config.toml
d_mlp = 448
vocab_size = 3850
activation = "swiglu"
norm_place = "pre"
lr_head = 0.00474
Each number is 500 + 50 x the weight over its row's rms, rounded and kept within 0 to 999. Layers, rows and columns count from 0. Numbers have three digits each. The size before them is the row's rms in percent of the matrix's.

# gate: layer 2 MLP gate, 448x160, rms 0.345, rows 66-91, columns 80-159
# up: layer 2 MLP up, 448x160, rms 0.368, rows 66-90, columns 80-159
# down: layer 2 MLP down (transposed), 448x160, rms 0.156, rows 66-90, columns 80-159
gate66 087:530450486499567394507539446557527446495459519554537565481513577521490571488489497527474570552486559426521485512483496470473531490475475564492478466486395585483506454331527534563442556432560485516424566470546493490548511436614482478465502508
up66 080:561493460515541464474558433552543485553457502505535522512487471487500546498527531512477558557502550421470516544515525474417571452477512570529514458497435535526483437360525527534448490420520536605480541485556534509541443449607511497522560463
down66 084:549503617551509512497477481470463466512522536598605596522504437537500529481460530448453459490507570436422498510522475489475470540588493494537384517523523422556404491447502509511420483566519523379572507408467398546442512468575521516450542494
gate67 101:514456415444482433536452426573530483441426423590456494487448401494482444499502547502508545505597515468452474532546530539543497540601501495461463460504428531550432535459481482587579585605434528447518376473457465567485516521490459424455422423
up67 100:546494541569474438495512423459497454533447558492392514575463514555500570488461560477535429488539519439542586503418419422447571391458546399497559447521491516457610523484465513572523431481464469547491567548395514485490402500499429630482504544
down67 103:484547553434467403562457391517454375432538403487476516465479488582535497436486547514412494578491503520541537526597500505522493425519496454489464435504501552513510428446427497590457548547517512504489551518395425519500491487451530494493527489
gate68 097:539520493498490580397439574480462506596499536475503497459622456548509536590521439571477485477452455508576495562573503477468442518442473464481472425405420375546465522560595481506436453429577579442410491513502459545503558422461520493530530479
up68 096:494394535500601561556585432441462469427456482552517544592461497452490436430471459481491513480537490429509511479525533561460497500598534529522587522549519668505665485543447555467440576528471440436597489509457474472534432512457499485489483498
down68 093:566544479477570553455457498477517586565562441536549573443652461551496573461519555490521568523449505475567553457429495515472551483454532419482385472544474426485503519554476525473493498420357540509485458575518571458559563552477522511510504576
gate69 108:524518489468462486581453556549537526594550555453404436480530531518549516554598587490383550402533506482518451502518470496425473522510418484424528556521522543467501504452549570510523446567581442482536485493533476523461443561454495517435434553
up69 112:475478501506529397462489552433457440450559546530513557496435512498505481458453465510626535605530509484567513544499528504571546524441543479544449450533531499471544493534498506526513500450408544525534546510543527431479575468618511528490488485
down69 103:465544513523600532476495519416394453531448484492577411492473540496508425474501524593538429562583503443543510431505459617558584510465557453462461493584505560571601532496520514438525533485520522518567558491524534466507544527575501438534427491
gate70 092:495558480518582461483522451473505487490516522503468504569456435421462508468476418445504488497472520462552509436507490491480481459464481522459439445479466496479429513512595531467450408388576438554479521437530575581439448447516557518575494431
up70 088:421454561476477567459512532531574510400521436505490502467583528496540493489488440552433525522491440587525477490522543528566473496480549460510571451522537521489552462474412393476572523616450474442568441568560564509577438506484452490328524525
down70 093:571408441519522528488506478513522419489632563509479556477496534516490452475501449509488529475518486465495408451435394550515461473485570550530495528570519455457492488421426448461415458485437579428505456500489488533440530622528528532486532514
gate71 097:480508564436399407490573521544421460486495596550505490527543562484534496577555557543477496445526493388508532479534504506457469542623535507437513571489454510486458486493525484486487411556499523444543541540463494512471551519501476499512546565
up71 096:608462563460520487467444628504465519464445481471514411458510442508548473533485484470488418448591452505504606474485449462439543474472452488519442521535516498580511485485420635501506537470490478526487483429567528481458602478471516552485485478
down71 102:456490444473513514469531578469533502381491507523470573375477532564566434494494488516518513499512524536471473539599450548528458451467508461518391553474596505524552377574515525544559496490513521566420450450528512464514434481414512538442441494
gate72 103:582501451504544398544423468466493508554458491346488381524469558539519494464513521464488472484558478433567503536523477467549452458528495585463524495624513488433476543499481581547540589597504529464454487535481473585588420493529589546535570528
up72 100:471509405479491503458482490542508465476569474586422576558483441488491501585471462567555579487460600601509597421473569420470605568450489434610444448505489438524511480537574369477603453489540422521509464483466479452457475526511503484429505455
down72 104:434530591488420496490460554581559555524468490438544530418449606557514451574523471549513553362484554461469485522491493552545451533542470502511458495567517432550572461497463484498478472503541442547533520477552584501532579474448494441399410557
gate73 095:542477560575444434532498540537520541544463501578436523470521540453620414523472500470509398622563390474458468500543439548468488443473543520445506486584414505583503489515520572550502440528483525478514465543359437514463436500603477516494440443
up73 109:632432494515468476491514531445512543525424555493486385453540542493527455519527584479528508572493503504433560462521462521608536502495503469506376457628533464588388489560488517556496387565506439520499533463513547495406546542546506568519545526
down73 108:543405530484472509474529495556406482463434448429506428456513515516581472498595467406510523589534580451424546553492413444486532452584436522565467469584547519469374546515498508569392420503460443548566457454561508533417510488479477501463488504
gate74 090:484457448500481569529458510466510487553526529499502548559425467532541450519547431460570477468483539463492492526617523460513541443410527581507522558481451406583493524488496487504490491365484412570436582580542505489545538403524457425549574447
up74 093:479489510486497536436562488558513450362527424504517505561458462494472493561487467590462560474510461453486406563489553481518530516485580431548573406508418571483489516501481388554408458466526535526477534438474547471527456447487446411519474535
down74 090:517519569509494553464499494485587566562423451570596536535496438448576547553494506482441429492498486458493531495541476462538582429500453423568524516526449469490512468611503443386497611446512484446529556495481557453359453477447485493551503478
gate75 096:563544451472467487441601425547558467457517470573470617443513526434510535488464540517540522517515405476405505531452478433444514557488554477555531491552538530562544437522466561501523424528362586431525479495425451465466438441499541400493581452
up75 101:554549532412543527564474507478453493482532478501455508484593590467485524489616537416506568468404442527488419590527504482479474516462548501538436513510516555538497602427575483518454503505489537485455519485565542511428411492374547464543494418
down75 098:548485458541465531464514419499540555506464450562543567452605614593498518547380512478475479505452603535521450486551535470485558568508575404563461503468531559509532551417415472453440564519457545501507542509448573501429404544583477591520520457
gate76 102:556533489475466522454519409497456637460411483605472544508528518426458536547474476557501460398484490444503412551451554424525504450455545507498511500451547559439483513503486531560477481500497467470551550503511591427543481496507512574467437477
up76 108:511486561498421493483561537594471404396541525581474489428532586546527548485417524525553502487476579452512486540483532569520482542501523498342559472517454545421430475620532407561516621472526445527545520491513536536495485502456487606430484510
down76 106:485440460519460477418522496548456500424380494506590459479461529530523578594557435465437434495502535484466545524534529581491503535535499473487680518521465478392564475514509483560518475535547477539446466505499432462493412502487576458422527455
gate77 103:497572539495538457440448464447479520440383529499530535495428430417493585584511474483503519517538436545521626503527462537413454516521571574413469431569533591493605532429425425434457550489471571508529435503452561443526503502536517509499434575
up77 105:537526471454549540463403603445505537488517541539518444434537590504617439527482473563440549482493573508505515368515541492591548479524536437514518523572541545498449457519475530544532456562514583504418510475576456526440483446449526377559528501
down77 105:430476481505508621444447529377454504466577496472509477520406449556478503443493480497570537488513534486437538502403477525490567466462472500486563498431573599431483459502486497521522395406512548511508507534475542491402500470457547488377411522
gate78 096:608515451449521519500510570468516506487518445484391476474440475519483526566554537437550551560525470550461567602597527515465560561500456472393525516517455551551469461580479450428520465584486504516577565545523499431545531539497523494528458419
up78 091:513545448509502557543542567431436535407501489448465547430542574461491514476518540498507468532509533551561478591570502506488497502483543484477529532537543427507475435470485514424515400598403469549509572432482568471525532540502524484549427511
down78 097:521440527551515526418501499460454558463515553578378568451591464528437596576572525410460496538524522496423507494538530453530478557521567569485513526495573485570489489517615492411448553508528541542627534437498534455527476483527494463477433524
gate79 105:336463502466429530606476513529522494545469505503451444436457466521478554471497484594533437479551581456465533546495412475530410567494473534492464428584487560496550584550436495517489538554515475504403435503485556490438537572504468497382508562
up79 105:449479496480400580532414562508504561542489546423477420496435473488575554598506430508501578440463543524589484540531460469523411518509545550504483413555454561569455494517485464503480607477456498502463536508561425561439517522513529488436522519
down79 105:456501473549450518483436606606514551503474560512473474512457528538474445561434559487455437460513441411463620468496500565569447526456548539463487465582458517569477490472404470442492551511557448455474571487448451551485574519452478533476470413
gate80 102:561478489471576411637554536434444469544542520508482523497473477556570557476513499451461469488637430434512522482460450460510522498475474518582467521465553565433396531547440660477469399486414444514428460572545470526533500521488508616525529564
up80 102:522551452491498457603537482529529557536434582546528549529467509477384455527476560516462565429443570423508572545419435467476502380529478443547425451499608421538521490524480546483577411368526561548518524606558499599499554396466514499514493471
down80 109:451491531448478546438439540540423556546466463399551451552443537412491518489579436448499430447501403467586410548522560443472498543525471467475497544502558565563400589457534614473438496472494535459542505522432552538604528544492496444468499533
gate81 092:481510448434497512546512548499482500530408471487482550511532475514471508443395547457518365442528531547438449542483491417548418494551617583502497570402430556412573583488559448573436614459536502535498441449516624464514453495487581495509563473
up81 087:438517496485445464559540500444520610559488512540498505617460534523459461478410437495539511464533552501475398575473447483529480538492541520490475562439460616457470522598493475506507581476402592513455458512454543632443482462477549486443482429
down81 094:480582504450450535478421590441500485478466466533581495527468569490477470440421459542392475507506555505436482548434453460502573580492559553431531524554481472520523488490499512474505538475485475530476558499434503479529531579457503471506510560
gate82 107:557454474518530540440496493568462601565501574627520453454523554431515456565559548551490448602560465504381499496479436657597461567563478419540540481480455630498535469574526552516456507487511398508445550511429458492514534533412536487532527473
up82 102:504542519466470544526494568549554519628535500591416511414463491555564471505388573506424439568532427512462431494575403507509572495518520540451438510545484535483481524514480538491518502520559502492496509493497483496550441399465530493509497502
down82 106:552585423553487613430496585454484467496498465592511528472555515557452380507475462520495511455486489566504543458550490545544522562464500458522544416461398473510568560548588615510541466465437461450472507448521545449444555473497482594514506435
gate83 106:397535535459536482435481539511591547484489525455485496435506497431529523500510541550588569473481497461529541438495504527567527408478442504475434454469518488535533469476524552534593421544570492577521535557520548592531463505591378447542613509
up83 103:478536590486473510497532481488435586543537514511472413459520544452452407523535528501528514559542461686521509584486522509511516566496571444502527573592508499425432465490529538477455442591540491492493580528584489525503424435484564502548538397
down83 100:482486471521456469440570508620612443478436466606499460546421456496468522438521473516494496482513575459529497517457451496373616517508475512496444554454478389584532565564453467500555441514602505515498539496529496466513533541511386514541453568
gate84 096:512554540525432523420600486474602617446380529506519527458471526520543566461600471408429500503429501533456505535335558538528484494508511538483444458507468508498495455462479437513422495547448415447433515448538554533479451434506528465557439476
up84 098:453434415500492457556449505538460406614616488536490496492524391563542446460485482561618436502538501459600464459594476541492540484531504504496592500499549482532534513511564563481563521499555590542517487546430435493560515518492585577482576497
down84 093:446496515519538427546483551460522530422579519457509487518419527476609435478532430531548518588531485418605424515507439486498512533577478536486594504447409527481543524559473500445500462549523484484496517637487551493517601416486501451435578541
gate85 099:490496473474509513510458498436575521480512505445482461461605514525569517478529540404451552469477497542386481565523572481509476480519492447435545535537510487504490464548599456432457496501527460406419466523495440524525526498540464461420495488
up85 102:444484478444495524543461433438501548554572508416479448470532540537530586484463474513457473528441525471435478464400437553409509508579503400568439456532509455452524566477600535468516546511512541533482458477570538537476450388499452418489486555
down85 108:496475421505563518445479485582540511539556504390586515554603533508573465510496486463489480415454565518513473474491507569458490384611524457505475431471566468413473455497488453495515375464513533597470538516495459449463531598537488509556524466
gate86 104:451475477496539487522529586416457547577485417601430623484487457434500579533504617475559481456467518516572541561445542382523502545556493536392514437525533503499552455536463479454493444478537568612448497479494555566544582530539541568518495512
up86 098:524470480589531562493429443462646484463509430454535480494448544455567498438476451584472508603464514525487477526520481611486447547542501467530470494460474505524400484380538463517524583594489484525583453450504497534528401529445450411457444482
down86 099:495515547450518438433476464498478445447486432575485619505544403481476503490524523473544478493517526428527516461492472657515557511544533500576483545462520570498454553510509472510507588534532583521565547563522416522520569422460453382596471528
gate87 097:540447431453482469566431533471539494429505402593419434512509529525550441544554520581536535487542520547544468531483461542489429448576519548441563524430469533446539446548442456530449603458563464426593545477507463499508552483508505494449502447
up87 103:456557548539545475511480553607548516483488502591541436486478523479537442532474483477512570450442444439454547541574396431588515395512488564462537487518469509479552490524517486579540579569465531493511500501487474536427482469549549508442426513
down87 105:459419460387530417487448527589468590489400486550540489510442447445460549564482479498551561563505509429509480470538470434528545505565447457453588431459560512535439554438536446454467580484415571475524481464515520531511471457449437450505514429
gate88 104:498496498491523467602562511513458513506562515541392523410564512558591539447567406504514491505521528553539560562531494419448502481476455530457437402472507540456555411499581518615593480500467466454541510519505496605439461553493378540481520524
up88 101:445483500653503485577567396449546478539479569539452513479515512528457497476537414479419478510500530556561541495551473477516464466473574549514562569526482517591468483482427523484438534549446526558513493491438426557411459550492521503525446478
down88 101:497566486583534447546525458610512539493532520468468598430537376581481484325558542526427441462444497489492549485507577499519482512530550558477482473433461483544541514512520541506440479503547508572569461545543423527490635496468438506498424514
gate89 097:527519500428521470492374521583543450519500531441410436529543524455405553591504490464409537469480549441493506511536578496539578431541420563524501578508501426530475516406522567472491512450535506541541570508528467471477480518558478524462530518
up89 097:549574517461524463517426476574412545507543521459470393467512482433466519523544541468419558419495594494503434546489564485487551463470522483499483543487427510515503516377504526479462512441564513469535537424507435520422486519531437517406518490
down89 098:407471587472531400477585544452525532442526543477506458529567523557504545476438498462459550574498523456562630566488522543471511541528488515535540456524503470489465445546438527542506468430430531585626570570485418430507485529542464460397441455
gate90 097:469515450485415465509537500517580528545482539448472565567478511414444554462492466519432542490480533493537529430469447537486502432421508530497448516546492391588547402521458447487534488460460581629427452359443515483482495402563550463530584496
up90 089:464538575401460496540480442528489462530471501507476493532541465522421504471496448547556606419540478566475484518415489501538559436429548504545432564518487485451559473487561575535365454482574454605448431614583407495553489440604571512535516447
down90 088:524446495562492467488377457509504453487501512529631498564424564499486508425493585463449528538543602552478507465529420542431527445417506517538484494557504482546491453447492542567551461540481482478531534441507416392515474490515547409501528513
gate91 099:491407474416507468526452461534419510445502539486498527427504552452496496562484500457460462511488468492492398457504435537491483461438428481543507580434475561461506513601566482467541476423407377451486458517470510465481570504457504592480437487